Weights of a small GPT-style language model, trained from scratch on English Wikipedia: 82M tokens, 5580 steps.
Each number is 128 + 24 x the weight over its row's rms, rounded and kept within 0 to 255. Layers, rows and columns count from 0. The size above them is the row's rms in percent of the matrix's.

# layer 4 MLP down (transposed), 576x192, rms 0.0725, rows 306-312, columns 96-191
size [ 85 102 117 108 104  93 103]
[[137 137  81 148 130 203 107 122  86 135 114 143 107 159 159 148  86 130 164 137  92  92 113 131 130 148 168 138 175 134 116 112 151 139 119 103 120 162 149 128 113 122 118 129 122  93 175 160 112 177 166 114 118 116 150 162 130 153 116 109  96 129  92 112 149 149 185 131 161 176 135 142 141 182  99 166 134 120 125 128 127 135 113 136 120 149 114 113 104 130 148 150 170 126 156 125]
 [144 147 120 121 134 128 132 133 149 159  83 173 131 137  99 122 125 170 130 160  89 116 140 150 146 124 137 150 129 166 125  96 105 131 157 127 110 145  99 139 153 149  77 108 140 141 116 118 167  81 119 125 117 128 139 128 129 165 164 125 146 109 129 164  85 150 106 170 105 136 155 167 116 121  95 108  66 144 142 155 101 174 165 127 123 123 148  98 138  99  98 141 121 183 133 130]
 [113 167 138 137 109 154  81 117 116 165 111  92  95 165 141 111 124 137 104 159 143 116 131 129 118 134 165 158 149 123 161 118 117 124 120 164 121  93 167 137 150  96 155 135 182 110 144 142 148 170 132  95 103 125 142 109  93 149 147  88  95 152 160 130 130 113 149  86  66 166  88 109 106 136 121 112 127 156 183 103  99 126 100 106 121 107 117 107 154 129 140 138 140 144 113  79]
 [144 120 137 125 128 129 139 146 158 127 135  73 159 134 148 139 117 172 104 178 130 129 153 158 129  78 165 115  88 111  93 133 156 100 113 136 151 126 127 144 141 138 159 138 141 103  95 156  99 163 166 160 114 130 170  87 112 117 135 120 132 116 130 132 105 125  96 183 134  86 142 161 145 135 125  80  99  97 103 120 115 150 123 162 117 146 102 145 144  84 127 119 106 126 136 134]
 [116 150 124 195 120 111 108 120 110 119 110  94  54 166 144 139 132  86 119 148 120 127 119 159  94 126 166 137  91 170 128  71 127 129 124 157 133 149 115  74 144 117 123 128 146  93 119 142 120 147  85 114 127 159 124 174 130 150 153 120 152 152 148 106 102 126 102 150 124  84 127 162 127 141 121  96 137 145 113 122 191 159 117 120 141 159 124 125 141 130 119 127 146 122 150 125]
 [158 152 115 156 155 153 117 115 132 147 116 168 142 133 128 158 115 133 165  89 185 122 126 138 120  88 104 126 137 135 101  95  79  96  91 119 125 160 144 126 128 137 159 119 139 114 179 187 101 126 139 143 109 123  77  75 132 183  89 131 119 165 151  99 154 142 103 115 109 175 132 142 110 108 131 110 140 114 140 140 167  73 115 164 147 108 146 151 123 116 120 161 147 100  91 150]
 [126 135 109  96 142  93 121 147 125 101 169 123 133  85 125 124 113 173 143 117 123 158  79 152 111 163 132 143 113 153  87  79 136 131 132 133 137 180  99  75 128 140 141 138 126 112 151  67 147  92  68 119 170 109 100  50 132 102 126 140  93 119 129 121  78 142 113 118  87 141 177 130 121 110 139 145 138 128 160 115 149 135 127 104 156 100 142 129 127 132 175 117 110 100 157 144]]
# layer 4 MLP up, 576x192, rms 0.0761, rows 307-313, columns 96-191
size [100 115 108 105  95 102  95]
[[ 90 115 136 147 111 162 120  67 132 112 115 141 132  87 128 126  76 165 140 125  92 104 183 137 127 109  91 135 135 119 115 130  96 146 140 134 138 151  92 152 118 128 166 152 114 119 122 151  96 145 135 132 141 155 144 174 177  88  83 146 118 137  97 105 110 115  94 153 147 141 138 139 114 130 152 122 136 124 102 118  87 119 146  79  88 134 127 133  93 130 147 150 131 178 117  96]
 [165 154 151  83 104 162 110  82  91  93 155 131 111 142 118 114  77 124 102 125 125 100 204 114 138 134 152 153 148  62 162 112 135 113 167 166 143 141 139 147 185 132 113 116 140 126 132 149  77 145 132 141 123 141  83 127  75  99 105 105 120 149  90 144 158 139 106 121 144 127 127  84 101 184 178 114 109  95 131 135 121 127 132 120 137 100 146 111 129 146 155 100 128 135 102 100]
 [144  93 160 125 112 175 105 135 129  93 134 110 155 117 129 100 115 126 120 166 152 126 117 122 122  94 142 166 147 115 132 124 172 136 130 122 160 131 113 183 118 144 155 151 138 124 112 135  89 128 143 141 143 149 160 118 110  95 101 130 135 140 124 119 117 137  91 142 135 159 161 143 102 137 171 107 113  98  80  96 110 106 135 144 117 154 113 116 126 104 128 143 144 172 133 105]
 [131 133 152 130 106 159 117 106 132 117 185 171 140 107 115 123 127 128 115 124 116 123 154 111 122 111 123 133 112 121  93  95 124 164 145 152 151 127 160 148 127 140 145 147 118 150 108 142 140 140 123 170 126 124  92 182 118 109  95 130 106 144 135 105 115 192  67 116 113 150  97 134 120 152 175 148 134 153 131 118 133 119 138 105 146 118 144 148  91 128 150 131 133 160  95 122]
 [150 113 143 119 142 146 136 133  89 128 143 168 134 118 142  94  98 134 120 137 118 127 134 143 127 120 187 108 141 134  73 119 108 151 142 130 141 126  64 109 117 124 126  99 132 129 102 108 105 143 150 131 154 131  61 126 142 137 137 119 110 127 110 136 168 138 122 133 148 154 105 102 114 144 165 118 133 114  94 154 101 136 150  70 112  86 131 136 120 160 121 150 126 144 125 108]
 [165 101 145  96  74 156 161 125 143 147 168 121 140  95  83 131 124  99 138 153 140 147 140  85 161 114 144 155 149  99  77 105 134 161 145 121 155 162  61 139 118 135 131 130  92 153 148 104 136 120 118 114 153 138  96 111  69 140 109 125 114 151 143 130 157 161 111 139 142 169 114 180 108 127 121 153 124 126 149 108  97 106 137 116 119  80 127 106 120 141 120 161 144 150 143 114]
 [139 110 163 126 100 143  94 128 108  98 166 149  93 160 139 111 128 159 108  97 134 133 127  99 156 152 129 134 159 123 138 117 133  95 124 110 134 144 151 148 122 117 119 109  97 122  93 120 128 119 168 120 181 132 173 110 151 112 131 187 119 140 126 126 134 162 151  90 120 127  93 115  93 122 109 101 132 114 167 132 126 137  91 147 119 167 115 130 160 122 158 128 114 135 107 105]]